Each number is 500 + 25 x the weight over its row's rms, rounded and kept within 0 to 999. Layers, rows and columns count from 0. Numbers have three digits each. The size before them is the row's rms in percent of the matrix's.

# layer 9 MLP gate, 384x96, rms 0.395, rows 68-116, columns 0-95
097:460502498519449498512479465486500466496450522530521491489533493460533506447498486510529452508458493531485495499465521456525561531504488488533507489484480519498492497491503523472527509465519502481502462507527511505508448487506497557479497543515488499503489501541516520487522499551504501543
105:502506468511519535504503475511508504494456504498503446500487513464537499502434508433465533464507464518491520523462504519519490500460530492475482511512513484491512519517501464516512494435524469543477538508481461501516522502515501476500529500517547537497481479507533510506491492474448475506
097:513494489487533513498502504500487496481485486495559481550477496460499515495522493501499523486450503497482497551509537456508485535499466514483496489474429548447490476478526500479509481540511495448487497506468457505490503487510468474495470511463494508492546492492518462472472509530495549523
104:502479457552481532522479504547497486489520517456486487503487516529502496450445473449449504527477482462531509507516520480509526474499478523517522518500516489502505529509489490492517505510491498439528500489463482489510484484496453464506528552464471478540501440501497481488486485477503508501
087:497503455515542510495510508508554498503458526491501491453492492491518492508501529521513511500496521490515496538547506500520518469525542489499484516486475521525518460529508476450540491515437481527484484500504537519462548500535485512486510479535519458486442485505457485496512510517546518529
100:455516472501479512527481481508475478559499486513476497511521529527480475508519515482503484442483552450524529549486515497522472467531506528480453501483529526485487499513487463484487474495475484494447481469502510491460524514514465471450519507500499502518489564528474483488510518496490491494
080:508544513536513535511520530523505536520505469463494491496473478463513465486507489499533436540533510543475510487529512526502490555515472480524515495476468458479470522555501513515498498503484511516530531501497467532524530474525520530496443476473518498489523494530526485494527511492516470507
097:461511506506484516491502499490535521483499473480479526511564503492438463503499497509529555497539453457497522509519505482514498480503500529468476494475500496511489480529500492504529494490492455554528493483481489516461505513541498504516539497498515545507486467494554490548476464527460535506
100:486423516516507467553499518510460521488485522554485555492452518553503505515527513485490523510550536512534504516503495528481515498498509501509505501525495528482471523443489471512476494526489481511483500520516531464496479500489503521490493467510515516492486470519522500497497478496473539572
103:461484522517514498479530525502504529486477532445516524514473511526521536539489502495511529495491547472502506497494481534435483518481482484502463501461453471490484525472483523537527523526498559483467504517508514514529491471534466521465505484518510503506474524470528482530493485462508488453
092:482536542497507486531536502506504481534475509488530500514465529478495508531520485503556503492511480526473523433537519454559505450494498486527524510500503505515488531489486484480476496493516556462487512501481480497536522503499466505490515470448514512521503496485483479575479510499475484491
099:498500469484504508503466517491497486473502484524516500509519516495539514486498480477530498546487458463492506506441539505485469454516526488497468523538492503543532527483472502519471520487486507502518498507529452470475524482494531452518461482497507443483444474502519495494504513512424516511
103:501481462504501499491524501540507507458503509474510512544500465510515511545473563472484499492480496543557525491486510490511485531534494478536516482487502515556473488473488494517507471502466453531483501504546490511503480493465531501503468515527556469491501523497474477477543503504504545541
112:462504507465532525509531455488492547485493461467489505526520473477517497483499493510490494521494525484497543490529465499515541501451534534489460504485511477485512555535524475498489435480503497503465551484515485492538467525542483474485509516512536498486510483500487488514463476502485521551
102:469501509484521512523511490456493491466448482504535556511513499520508523475501482553483475501505474476526497439490525490473513520506518529463505493520508515471522499505468430506487480516474536515462510487456483491526498463587508491494488534502487491494506519510503467504500502507527467521
097:490482525488489489534473500499506500504511517504538493475499535503479479495487494543512465511564518497485491489498454563558521547533492511508497502486527511489525490521512471521490489504479459525445472486580519505506481502490510512471463526517494498466520478480490459487517524522481513550
093:456517519515559454497520514499510523451512462498520482537468448515490454512511475547520486528494453492488476545500492509499492519489512527538463508503489495480460469483502495495488523505499520458483484499495498515508550502480484488542504463511475446450521542525497488487482498501521487516
090:517514491510475512515488475491498454535462484471540487492499523560530512543482491480515496485506469542505493498505526508500475488490515511492473529530498495514465555486536479542473502505542467536512541512566485471512491487482494497498506532478509430504490485485516494515488489469508449466
094:508497537484483469536470475510510484435532507526515504534530507553481461518484466537526447516500485451472496484512531509557483535487479515531520501469504554517489521501494499546507491464527497474492497496507490489471466484520495483524544480446482501512516502470516516499485510507474506508
105:472470455471487526514442494528503519460512499514509495501494526522488539499433513474438515491522486511493474468489468511505501499502523533525516506507523499543508484499489555506476484499487493510520507472506463497492501501515503520465509496454533506480507533479519470515485511561427501464
104:515489493534502525489519468544507488501504445493488485486499521513527488505480477510470439532555500529482507511509514517481520494521470500506550530495493502511497488526527491448453524466517460478501502489504497491510518457494482488502511485505564452512449519488455466512525480470464461496
112:490508463496513504515511507507498539494464517474463506509517511506494492471511452471524468510500491515490444532501509492494442441490497450556503477445479508474502533508519541491501522509505491492509502500455484459491522495474528459485495515516531510459459480498468474488550474470491502524
094:489454462487538499471486544514508509490499517530501491531526514499483500468476492482500501489545529516484482535466519530483521512484505540519503509494533525508512547484492504523533476533489516498506496582476480500453479536487496504486523495526500525516493527542496545529571480485530521481
105:512514489515519511518530510560518505524474478537536523518562504494497517523495534566512518488498519501471507517501528544506488478500516528528500469493493490515527509500547514463475524495520525495475518487465451458491476499509483548493504521489476539474487529485518534501474507454483450532
113:499494481503506488514507523485501517519482540455480512461505488484542490505505515466492534535515503462479483528512447526494527540477517480470523539501545527519492485512486462494491493513505445508497500512469501484524449487465479476436500541538518533481541470499488504476511489473445506480
102:482511496504496462499465512549487535504477520502481506530519501513532469499535524474480504503489540531567529503517490547549518516466470534532516492498500487456460504516498495463513496498531491509498477470496462499470508509479524531502469491526532431483481461481513513506513560491483500497
103:540479487516438524482474457528473494498565464542522504511551489486516537506500529525510490497508524437532522529462494455510508525506476520492505458517485514496507531462474508495533464518494534500480503494454500464505495521478514512501486520511532479509441497483495508511481507515510491491
103:536502461518449489478458515507467516444542535519478494490474498505519474555525488491509483509501527464493505522506499477497506467529535507491511495497516456457543512561498484457467504538514468456490541506540488517493510506498454511469520478468512483487470500508526496479514486478500510514
093:536509526495480496491529463515494456509458498537467472541473453473479482451521500513523517522446493499494469525532551504499509433483496511488491540473474484531466441514481482472493515505503520473489540546527537488482526512498506495491502528521477474491475515469500503516491491495489510501
096:479528504531475483473491490518496463447484465462471511465510516473504482479540509519500548495498529484499519469459492464520425550521489515491537506467500471504523499485507475470473497441529474495508492520449470528500487463504501558484496473483490500508496512487497498520531503492485492475
103:476495492501475473494433517500541464470438525484527558507538463480477557500518518497508508498499494493501484484529497502520504504484516465483522504480498518516499488480529515463484492507507483452445449521482456490493436504541490494487470502513474502505491498451497473494463506509512512503
096:489519482485526513494492516483478530465551501471464482433523418472494465480492528511507497496523523516534514538507518510480470530490494491499530518506493487512449509529506563469520486476501512512498504468463478503487505510480531483468490523435493505529478481501513488507502472538472505490
093:505467489462532527533504486507510450497484520539536509528500514519469516532461491468478487539503490467541474522511487460482488441521480513497518472503507476502492494540510512456500517560499504488509494491535497527492467493478489518452576508506489516508511479533534514498522460512514493526
091:512472489463537495498457448539493461496483461472457493531519510488508447478494486488522499457497516510566561535503490502440490521506516539522508501497484496519518471485516520529489495486486470495470491557474506529520492525505485469508495479489502465516516519474480525536514489512518508474
074:548519468429501501489491508552497513511501496500543492520492509498536521467512491505492535510532489528515530506486471527487498511537521488494500473510467487483485534495526449531523476493493482454505573469505503498506570494471467523522550501476498527477501472485507510540482489506492517494
106:468488465509531496484497484503516495499503463532484477462517530519458469468471507494542495493569487521552498491523473501509469486517467482519500500493505484473550530482505462480499523517452468545475527506542540496515457494520510489487496485478543508474500492494540471442511493499512507515
104:500511462534474552517543498551493450480510566505501482523496482469469493493500489498546482509469539481531509553489519506440475504468483472526524482496485499491475491493519485489475495513489500519502476498506508462493465490516510545492504453491516508489505559503540480506513523502527521461
110:497564515487481517519471504517483491509454497546504501550487478477505539490508504498478512516466536490506481468524501465497527481534480491479505487478459517525508502538453485505514484518534471533523463530473448476471489458502506528538485496550526449480469470508510487486521491494524524514
100:512507529497488537502482491494506499513441521507485492517486522509553452518510523513473504539476510522495537494461472537461485517472567485527493565462479494529455499469478502463503472483492515487521495542474496521483513483483500540510544494502492489497464509487536470462516520512487481483
108:527500467533473538485499509543520522428498453528445467472507499471500483453454520491516473509456496455479524479514489483520467495508533495455517499460498511465514506486516496495519532487464510488520511568498519489518493497518491530509490510521511478498511511506549481501521513479524501525
113:498470477471487478524493482492497500511488487476505456479493518473536550479491476527511529541493478482480520550468527511457504531506435503526441512524493460522516535513477527534520469466511482524533529513495485452498514486456523489522490497479505484467479513475501520464505470497524479527
104:504485442495453461470481530469505524503473495449494499490514485477493518488540531510495562510491475539478519522528430495503511526484482521463488514500514523526482488507503503497512468482458499510503499468486489512475516508532513525504471496539514537522494509495501522461535525529489552448
090:504533505568479497514516491494502483483489479441515536496528510518482502523521473495477502526513536548510514520515477512505509502491516467476518511483516477540463490523518470464468490524507477477482533549488518485544488484480473500494495521528512504500542517564473450504540445508532497508
095:521541481520501492530496482551488510522516511469468526474528534520521477580508507519502501507476495499535457470502527514511474522482482521496471465496473515512523521515497448477483472487498493507497502453494471499486546478477515537503508525521493511536494574486501520494555482517479475483
101:509502486489464464467507481527505480474469483505506521486499533474481494496469444468475464485458482514486496496521474506535503547489528495443497491494474486495520505488488505456564488533504465492491476508471495500496524456536476526467466491521475483553479524476531506520494518512505560521
091:516477503472508515453490471557484506462525493506438491475511537513477458485501513526540485491512485487465533488511492447491509461524508485520502534494541501483494481541468508491527518518471500529456463476522486502453510491488493548506507452511477505493529474520494510547490516486476499462
096:492511522523555487509501503501575519507485480506487510517507452505493489494509535499488467477502496494444522447560495517474483517495517473497519501467507485554464543497457505519485509516475451505456484499518507480448485504502497524513488487490497516523514459502461510446502470484493493528
120:484496495478492521515511496511484533480473488515528479488549527480463479514445452474486478553476491508486515521476532487515486487513451522523521495441474473504487509497483523491497491505467479528502507498487497485480554432496552496534429504508486485492509532483530504483523476521496514507
106:503509464525472459526519496504500486507532487536524474540540518502500514477445500536501500491518514490466533521501501499535491552541511491456490473482514516504457498541499539533502462511500477529518512457468531495523504517486490506473531495510464538522531492478511561498504505511483447470
# layer 9 MLP up, 384x96, rms 0.421, rows 68-115, columns 0-95
100:522498492500514558534524523511494491488503526484517492550491493491461466495479468471523522502442524499502507500515549530519504510536504507480483501498525505458508511523511509473518515493459530482540519489458446503445549514548509482494451505503486480487483515471449503470496507507476508459
111:561461473477505490514466461519509454508451481474505466486522482439495531436477484471496516497475466525507533475517534490517506527533496487504503469498511541487499484521458453483505491509521490497471489501488534489545505464523507486515474525534502475489525543512496526493475517476493509501
089:520505531514525495481484481515522479516462543484505519478488515499505512491525507462506507489524491498458479504538503550477498491501505525509509518473518467554502460505541475515491477487501508551466503506531493513529592521504542525479526492523491486529453564507467483482511493475483510508
099:486501499483471488466469499526528464536523461510490479463460527484530523489526479498511493512546502516493428514484500498464501458459490515478526523475534501463510514486465457503471497504527479522519542492527510477534506451515507486496465503494537516509487542526489459521501528515481512542
082:499509508525485495476502476503513520486464518507530494491510473515538482488483527512496488495498488481531485495532493461543493502533538587466482449505455499476551473467525468501495495488499509517518489551524525516492507477487542486513497492554506465537524483546468531472513484526490517510
100:445494487515489513538512487523497460565514491527519484460543490489475489539515523515483502466495548467491515515501523481511496497480485512494482533512486554467530513516511447507485534494485498493509504524506493505538540534502458441498501521535511452489483526487487459512462489486481509533
084:572488487493488476497496562528490489483498493523506493508518527472489546464517506510534466518486529521512464478503480536511490481545505487467482496506512476462497524498476487508556516453551486488501485525466485482501476510510556478538517498514530507516553530517540502488520528497505475518
103:517501465480488502476531499529512494528507514492551507517501445519470503494499491505466524498468449461497570520482482502498505472506519493473496496445505507501519518478516485507481518467486524495474486512455499559550504519498533480502479516499506541493528457521491544547507484521490493446
113:503526491458520508498478522490519521473486541470534519509519523513511482469489502510506494438517518534486470490528495467489502511494501514482500485518567513447460461497510502502460446510505533510507539512522465490497468485516460501459512520507514462504516493529447548475481518454488497491
096:519506502510503529485505540513508520546499487501489472471491550447489516519473482516499481559491525527474507522502519484549497504551492502565491516511448525468476504497485459525507497492504502497540465523514546546526496539469494510527556512471522482489493527498505483516515470518495479509
093:476518543535511450493472496530512488518526501516473517485537507540517510499505501531498507503486525503516505567512539504508497500485462570490511528511525471522510499511470491524557513519500489457453474557487439509544491493513496478545509472486528485487487484495484482465496485505493517504
109:569533483482548507517489493497479521480552549466491521498513488490556471527503505495499484483529486499473492501490521490483523485490494510470490497499462495461517471479522508556511466529512535513496476525565554485504534515450492491518514513534515481511485532502511517467485487481525529512
088:508516556517499503486543480480498482510493475518504459483492512483489502449509452514516509513539510458509480537534509492449513471475505563475500534512482512470502518483530507442490506506513506479476496523473512472497525492500451494481524462517461548502507475507494523537492523511482456457
105:521537523435506520508477525522486530500500535495505515477538477478538513501552506505527521454506490484457465477533484493477510546518493500479538490523507477473497487475475534516501503487485521530530464495510511488506473545530488481517482490499437504485485561490470527482496482480465536503
096:520473496457473473527496511501479533489545475477483497501467510500503450502485489510497468543465503510492526500485498511519496460489524482511482506445544486519480499469511456498493508524524484486512506544478498514562488516510548533472533514526576485459511490510541509486504534489498533522
103:452525503513520482506502493504534483510517530480485472501478484524491491503531451499507506512499521489480485544507519525509514474522467492502572450454466491544525495499465501493477513534478484455524504477500555474535475492506441466518553528463501507490524471502500465514506514525506498509
102:506509544507440522494505458467529499505440496459490491547502508463570499520535531489508461478484527504502534478561491476497498509496512496495513496510497514537499461473508494488534487508502499462511511518514515498500495511471453469480492525509519474476508477518478523501480523569496523527
099:480514495469511503556509507509521524471438449524532511437524497495501459490510515500476474545488483542515463521506513522515515508471502521497545537507502473507488516504505498500462502515541438505505555479527515537488526481483523522489525480526495505519483461492490532487503510500529521534
102:465463539528522469491511512481491510510482477480510481497507480473509520488510493446543477567507496535521471432503523515494533533486540472488528518495517532486462538513473468521499490486482510481515510489495488457499474449495514509483510492449515477505497548484526496511505462496507544478
104:494493467466518494489488455525499545454465483520472460448460499539507486540479497517457496487489460477507500462513492507496498500497518522490497498531514477500530526481495521483486427524488460547493539531479468493518524464489507481485490496476456487504513466479488460493461518522514491504
097:489507549546482499524477475475532503484514528504541499516535511510495493516512470515477524488532536513522506482499509507484530473456537474497456511561523527547504507483516524492495473490502515496548479487529516522499496533466480544494509541568481459470505506505544484491534492518518506520
101:516506503485500489483510505504508524506541457462469485538540503539516476517486551470502489467556516495523500532534459512502506547516463499553509525502509477496510508492482501444505522557520537483506468498525519515504510513480506493504513482504510517452538490486513511511517544449465539488
092:494507486508490483491484506531524516510495492506506517481548522535478498501506500494452499492518472495555509525488521524529477505515502506524497517520509503501513487569480474512518553481513492480531492422525477523537514491541489554446517494461479527500483520447531535486512540493504520478
102:547539491506490510519498526533499496489441446543557521507521506544475513525495469522497478515525528494555494503483479488530478461495483543493478503504510430524483531508522524493549482481501497505529494518474505500501486476503490533476488535474503501541512525490513530514532521502477517472
095:500506516464512511495506500516507457536500506511492527484497500470492499519524449522502516487457485536494549479487541532497509489505490521523507461505494467441487527500483517528539524505520539479512539491456571491491523506464484534544517501508478512488472493511538514515566495472504528476
101:539487480513455526537525510496518534521507512501544476496521521502498489554555533486505500518506490516454516513550576524497541526500482531496474456517514490528537535452511529528507492459520476469494486486497504493529511490508492528497489533471480523496524533504496507504489477459519493500
111:528502500493514527500536503518516492474537478469544475520495497520483496503499486488473468494451488521492472493516510499511500510537465493577469534488509468488544500524473478513475489503498456509463511536535476525524502469530496478498511479491471485477507516469429464529536517502487530453
104:510508501501509510526516479452498533469511483507516522482492516480494471485523482539554470517512504468528495539455499462488549536517494475532548490539500507500485510479529455491496528486570522499473526502488521485460483488524555526499526481510496525541488518504526495505510496534502543468
095:484512505486498447502495511477532494506487506489500499486455498516547529450512588486482494494526512479521524506488518520478508472495537530500499513510510495541483494513500548530473548539521510484500533513482511480509499515478495451544503546473534535496472490463482511494455500483458521491
097:484479480465495509463527490499509536467489478508530553488541495497505519441482472509478479492513490477487511512481448482494479496523533497510577510476535512497523528492534517483518480523514499470495498529514519498526505505544539510506541493527466539531468470486450451501490526482506512518
103:492521493508503501459501511489523498516495543498501503494504492545534432451513493561461495528491467499474512483493499485473494476475476480500487484521474500539471534512538464474534526506543492512425521478516497475490487537502475497465463496500503522513511513461517523504521509469459480530
098:527500510488489447533497511453514528459505535529514456500526504485499537479535497528498510492490499507500508456513534519555490450530505470491491530490537493473489506491492460475519500469520523544452530467498502515563458522495501495482489477492548493471513530512481505501498511470530509530
089:506508515503501485509485511507514516512473528511523514463497520511497546512508493489456487499498486464488515510461485463524512485529504529495494450582454460504496513537470499523514550487501514523456503499477538500476478518503529523484502488445525506488538500512523573510501490546492468480
098:484518464485506484490521469508467512491483484488484537487505499473513496515519485510507526541518509480508517519501500479547513524528464505520541527518500542476546527512473483497524506498504532479473472530532523541485454503562512489538435500503482544520524507522522482511457508516522497433
059:448483506555499501535528500452516459472479514491500489516510476533454501506495519511500502485473488453495490515523502470498492478475461503504523554472525503512519469494466532462498515514512510490496415515486489463510466509534542492468491488483515444522514533493502481467517508493489477517
103:480479520518505465483468462504481464570485469472496518501507492518521497450542519505513552491497477480513523520477500538461492525468477515459487493478476520488510489468507472495535495514508503523498509518516515528453493537483507459516504467482549469470471486477534532461525500467475490485
098:527524485541467521473545484513495465503469541519533546524473504556459469512517511513485497489490476482494483521502494500516469510447471489494491517487505468520494528488516489497498497483511502555493474475483525469486449466542477572500510458495497516518523525472527497503497523469478485477
100:503498454497462543496510507511493502556485488479500486473527476549501504541514495503476524549502514481504472547512543532516500516499497510475518489515531508446448504491505486493527520497511557498497492467506511533484556524536492491505500528508473511508564543480525502470480500499477481462
097:515553511485499509542512468496512514504502491481493494501460521460509478538471495537418504534472507499529499487500482547468505534513494485485513501501470516467514477473487461486528483518505487505488504478473471526545481465486483492483518498537541500529494516512520528445539534489492490443
099:468494484455454474531477513509501511493506504492520489477493517445499480492437473523513529493519492490519535512482512510503490511535527450485504487467537488536512553501504532474496491514505526469511497493512529538515529490512498513476494515454505522525530559449527478491451523488549517505
120:524535489437499480467491503533526498508491536525518569522540483512519474480523513523493472482519502513491497458499455527528509459496505497499466522486481458510480522493554532514498503520484476501452525481469496510533476517520501510487497499492523509514523531549464529524472548473486474511
098:490472524538482474482491494538498496521484480494516491513529523449485518505508549511463464517492504446488544546472511483583514508489490533520450455504508537504489529505516476477506516491486496499521485505500554520507515512507505535466467490488548459492480524508469483500526507495482478481
096:469480517487493491483476476522515470496541472539515460532514526510489499503517447491524481532488496490528541501485511491521461535518480475509520515470478494527496480525475451473467484515533520487456496504490529484496548506484458466488540516518487558495505464518461504565489521500517516504
092:519451480473484517523532503486490471531508481509499465515504507448518479495454520503502460521517511496506480495535517498486488462512486524441490537497524476505507506510501507509528501489508487560531503546524470500517515479516508455476444471454516526478481456515506494456531506534499516551
099:541536497523514504502470439473467498512511491468483525491504480487495533494477512573494493483506468488481536542515494491421504535514519484471453500493546493501475504505506511523500511463561502514475502511529493490474516514487487494502531485498489515443481459504512503493460498464508477486
104:514489511460482509566526474532516454521515525533513479516513462469535503491511483493511515444474499519526503467502487516527506464524536488485518491489497491536514494465465476516516493463461516483443469500508475502506487540527508507520494485479463502534483545460537502482526491456499470482
106:498548509483476542516513444547472492477479528508517505521501489483499493503526509505545492512506516495509465492487538467480501516489486493499504449486505536461540464539535526513512524539458493466522499456502539521497516534507471518514504470493473504434459530489522498515513497501535466483
107:481482486455498436503461501488518504490506501511489482499550547515502471510453511504484485494515513544480505536495516538496475536497460477484523493455462485516495513504457499480523498496540468528473528490515487492453452512470522509510469502502447503463476467488561486505516502505506474519
# layer 9 MLP down (transposed), 384x96, rms 0.0989, rows 68-115, columns 0-95
095:473486457478500477463515501518550467504478441529453474551511492558508524495536510542525496494461513508520515516538476508492553463483492494504454473487490501466481477521486505487517516481506526501494509491540543496476487501496456548488477532476508488498508472475511511505502495516487456485
104:531537511496514467476528543521519514545555535512504528512534527508518490553549485527505505536519551529506529535468516517495493508552511533503504519481513515499508504488473497462511481511470496501490538535501534498481511497470481486481484547462536477521535480519467471498482512501494474476
096:481513468518566492516480488527489509496526484486502515505486468555486516512480537524546532461456525517468519514474490503477523460512491536487459512483466523502521504455477510468498488495504444482470482484499523497507537559503459513484513508462472508533486509477516499461499475512477532496
109:560501498428515525504527502492538505501493467524524511499511499502476525545507499510534491466452519503475466542468526463509493497483519467495506514474452493503533450469470513492514465482475517519494525495528470523557468489515514529490513472527500508493525519510517513477492484548509465502
097:477520534501519478522492507522494502526470472486474546502496502516481479500506534555454513487499493523465478510440492500531504525503557493501474531519452513482474512465490471518490536513553494533539459484511500480508516488559500529517522447492478485469528521519494511486479464512515503492
098:505475476504486502480584479529473553476507512508489511489504522511475578499540505491471499510509474493506437483526511481476547491508492494500526549537493492473499532491496530524510511505516522538516498505469486494502473493533511521519490443487492488458518503530504479517500529497520460528
083:489530498547520518466501475483546533490477446475473504516534485504482482481515498516493481447488492510505450526502527508486491530465503522553512465509520435475520488534538457495503501516483522475489488538477526507503514536490500543517485507466476524508534498487522474476474540501471520506
105:493534465490486478503494461452472519502491518480491518482480514506493501548507527486510484505490530490515468506500532509494545525462467472518505516473483463509517557505451524488528520528477483464523468548530533517481462467512484491475530489494475477483492486540519497455516501512540478444
101:509502518537472540511562514540471488492503446529550529461464482506507498509455460520515475543484506484508506480511482514541496491495487477550529501459494497500526502525513487540501538491467473497466514513473503534507491504467514489480487452499500471522546495468499535494513462510485498526
098:494502558487489465500502503519501443508471491487436522542508490497517529528466527485475535467538537528510497491467503526456522494461511485467498528506508481461501507481463522501487483555519481497459519469489472489503473493530491489464508475492471526456500504509477508552490503516484499464
090:503466472558466537491477490502490503486500467529514466477500511477459490491485491533479503491490481470479547496459507506466537497521509483517471491511527490573516477484486478475446504514510543502510544479515488505495560473476484492500509512527520513520530540486536532549515509508503481527
098:510491527532486517518512450471478494532474464544470485515488496503448539484496495506535500474482529526477497483539527505480497493505481504503490516456502537514493496527495520491507472458467475545522482488471504498502438505539530522464507469459524508478521474473516518493486535478486438473
104:461497532477447539525482518505532472506535452504488471503497498489457490501496503485523472486525510502489564470492500512460516495474497497468465481502484494471498502505476537474477504516467466468499505512506521492549496539508541476468494543503525475530539468519501522517504500469447548513
102:478492547518458473476553495498541491530514517491509500490474528512537501494491498502472519518538515515488528497449526529453495478493492491518487536487467548463446502482492502500520490517522461528471540476477499472481492484495508497489501536538537501508500486517521518537553508470557481502
108:473510491517511512489486449494490442486475506480499526476513505519500496535520478505529468499478422495519471489462472462463530513470504503461489515475517486543531498521492463519509488531440491453482535497544506509498512480511505514545509485553528513519517491492496494528507525463486489477
094:524477492530484535500514508515453484481469517523494508534485495476512511478523477496473459509521521488479496505503484434500467491500522527494458541542517507530505492506543544523488503520525474517519518451513483492472491522490565525461512492530502485531484531534483530468509497467548492459
093:494466545454498510500497494499498491514498501504540520479490482512528534513519515502499546497475492517476514490476470504488537479453503477524472497480474534504470466503516507503515481497502519491501501510471545525451487538496480482509538475491508491486442540515504422507464559448531484484
095:467498524530471561503487483502503475500489514514459525522491522517513433512488477516481497472527521534479491447504457489505512516508497480504504416519456515517495523530558478464510512503486528519477473516509464471506487521493458456504515506477515508507518517458483484477512493496505464496
098:538523457524477529499466458533532482507464536524521461533481558496503495489496514534437478449443506498468495518475491510511499489484492510497504529489492464493479480470500537503495504485562517493494512504479504524501484509538476475485515507527474485467513497523464526502514521496472448502
111:491498502520500522511512487470499576501532538528506497488498517558524518514525475492471526491489506479541500508494521471490549461470511475489463490485503492530516495487534529511480537468502525509535459520507530493497465489481495491533475524525479462516519542532461468480523466475467459513
099:505498461457494508510499507474498531510480531504467511507516540526451497487509504500526472522496462510505502478518476456520534561505495489534495437447498453499457518453504495518467526477509457513475496527518515445480532502503528520516476514517469498487500473488526521524505491497543492522
109:474472487503493507519488469558462553477510481535459444487474503481516540512493505457481542521523473542481508498499496530493516540538490459474531473484495504475477497481486483506525494486497514494511485483513493499471485514505513558514525458520459511490462496495495476515461546490468516536
099:488517498530511515519510473522512500482531494496538574519473466508549534523523528505489520515471534507471517466498480501522524526520482488492523493509469499471521508460481527519496442483498471490473479501491421499504448490499490458519503504522506459496559519519501524517465484490501485512
093:471463513489506465524490506470498553527491523498507493505506527483526485501525553534508538519496439496468528513474495493523480504465524530499482472464498471494496521513472549505517518542489555522529505502475507470526492497495491491542478553491502470516494520543484541499510499462554486487
101:473460512485524534497446507529496507510497520505462493503515499475494520506533533486495495503489482468480479542464492453494513491538506487473527522511448537458499500510512480486522442482512490494468488491528485511499509466530512496454468497507570519502485517445457480463494537514465501505
097:488533481512530501503534465520494515514521499485498519524455496494458497472433503509455511530542515509519505468490519468510497527526434497496491469468492509547516470513506493515476484437473463471490486501480507494513486512503529490533492519490576483505541515495471516506500509544494475498
096:450547450514507503488497527471512473514490519531484491541454513510495521531508471478487475484507487456560532512519518485469505534478499496511508491521464513500497463515483504519518538469493476521519493452480489502454486505492487514492488464532496451460464482508525535494487554480516515465
094:509451518515518422537550466489464504541499468515471521507485470523510487528485490513492528475518485488488499507495500518504477502474462538493447505482489526524486489469472512519510468499493452522549478505457506506485540489517481506488516472542514496456491493471474530532501528465481491501
090:500539475546486487554458492538477525453494476446504515493517537462499547522506470511487493494494507509506484485463451480500491536473471491486503495499519470538525529468497492497507458506495499535506536493531481516513498484534498520490521461504528474529527543526553531487504496519494476531
102:489503483517528509526493490477496510453470514481515495501489505472484499491513503508470520466484521491513466471462509459502448517536513519527477509470516518587486465531481527519449496501511509449513492489469549479485498523463483522541468491494459494490501514515529530501560510525491510512
097:509461538510527506522485459513517512521496464543519494548443508506567485460487499478510480476543487498512478521517503514498465497512494516494546513501522497479485481470516497502501498463460439514469539511520520490526480509466508463516544506514521476474485547503527518492479512507553503505
100:513515524505518520471483509526484496456529459462506523484514502480517504510485481509459478504489503531463519504528445464426502477549528527497501497506489484460504530486504534499484487490536472498503514514502448449543521466516503518526542514501458508540457497518522513524531500494491506476
091:481553488489454510521526527482510538508520506512521502488493513473515532450497531462514468531523470485484476493510491482526550475468477476510507534490497501457454504490542500557517510517446524486524472496487508482507470521515481480508501491512506450523480515520498505517470535460542512541
090:458471520500532499528534462462470523493494505498497498492491507524496493514533528484487497501446500495495445489506527505505501493479511484503460494552452515540484516507486527498498503524554526521511519516444477442498461518482464466495518481498501459540488486530513484448515459482478498520
071:501485483456482469509544469545494477458445488474491467529477546495487530510507516535483496500517511495518494506528491502491506494511488510512473494452463476484493536507526473508470463439474485482481494484473512505485534499506464479449497542493514476505530498486505455526531495551464484533
102:536534518494457522481485483504481517512519532490493474552536501523480518532503536464510509490478481521517481514509538486499508505496488482495507512483536523507539544514451526454516454519539488465497518496509500472508529523520455486501458479492480501502499502490415529497504508528466491548
102:515528482490499443465481465493484461484482465477569461511517499471515488474502456511487490486517522518483481467494531522535535570535547475472488509479499488471509504466532497522472516487517492489483472466509474503493497490493454544490510473503469533543499507458506495495497495496515524495
114:446421518497477489535493526520492501478473494518488491511501498479501540483495531517510486532500494532498473461488489514478479479468517483502520506492492469382499516466498508482509503506481506505541468475523502506507480510491517523503506448478536513506513533482506498518488512495539546492
103:496505511513511502496480500493495517504526477503531533521495451498521444492482456501483530482521492511514494512496510501507485498479536507542497424517480527511513469504540549509517520514462495493517502447562520482515515497503518471541473516503467487527513471452492477525518440464475529512
109:497493508526555499526480474509520520436519510494492529489490486439479515447516532525482452502506499475483513485509471514488447508494514499520537505486507520542509494524509523537444442479551499499499492505501555477490464465473520482503506506493498513493535531515522462486477522504501513494
110:463510516551449496493498507472507432472485496472464454509495527433495481521522506498523516510519510485498493503501464508522518519510520489491542479532523542487542508473514453485544504518533515503494474487515547506488496479474479513492544514462543493512531472448474500502502494503505513500
099:525505458481526507489513486467514487464505497479478493493479492488465485487506506542474496512484532539514486522481505481497485495549458492473552546480540491475534536525491521478505463495518520490484483543464469501456516483507506494500471475554448538491508477480477480488482530551505544482
094:534480483493514487450463491497461526484484489481519494498499490489483522467521520489522514447465453486524496477503526497496508523481469504553498500462493500527562560509473489520517538496532519539536495484522482508507506553535499472527502535495512457521521511470515522548482501505504533509
093:517543431483489463509446473521517523492490545487501474500529478540491486512503468519502507488466481527547489490487571532520480523502518490490500479512477538523457486491488480473465504475489499483479529486485489481439499518510511503478507516516462519506482537484505499485476442517477479498
103:512441538501493517491521486512503534518516471516537505513485468495490538476479509444499573537504530484527499471479506472552497486481491491493512537481509487528522487491527494497544519504506495524542497493523476512463517493466508477501473527462516491494519512437487514538519532488477454482
096:505458554520506484493526532511479488514498491487483514492486498505536491504495525523479502509539489500465506503468522494440500533533476466485496528475509499487474490553487485514466450521495489562531513498509548494524535508488482489490509482535500541466555464481444506496496478533502524466
100:502522485490540435489488493501491459494520494496540513500478493529476563486500496498519496529485543496491532491493462514492499503527508522492513542522528501480481548495468492510509467448500511549510515518469441485489501494492529529501458498505519530554468478476520522514537521527521515454
107:564523513485521478491472409513496527511506520492495518476540486506551544503522509535463528468517487509516493517526524498516424485483502522482522515503526478503496490468463532514453482514524522468500528483518492496502499517504486506506514546473479551502492477506491529476509507476493497496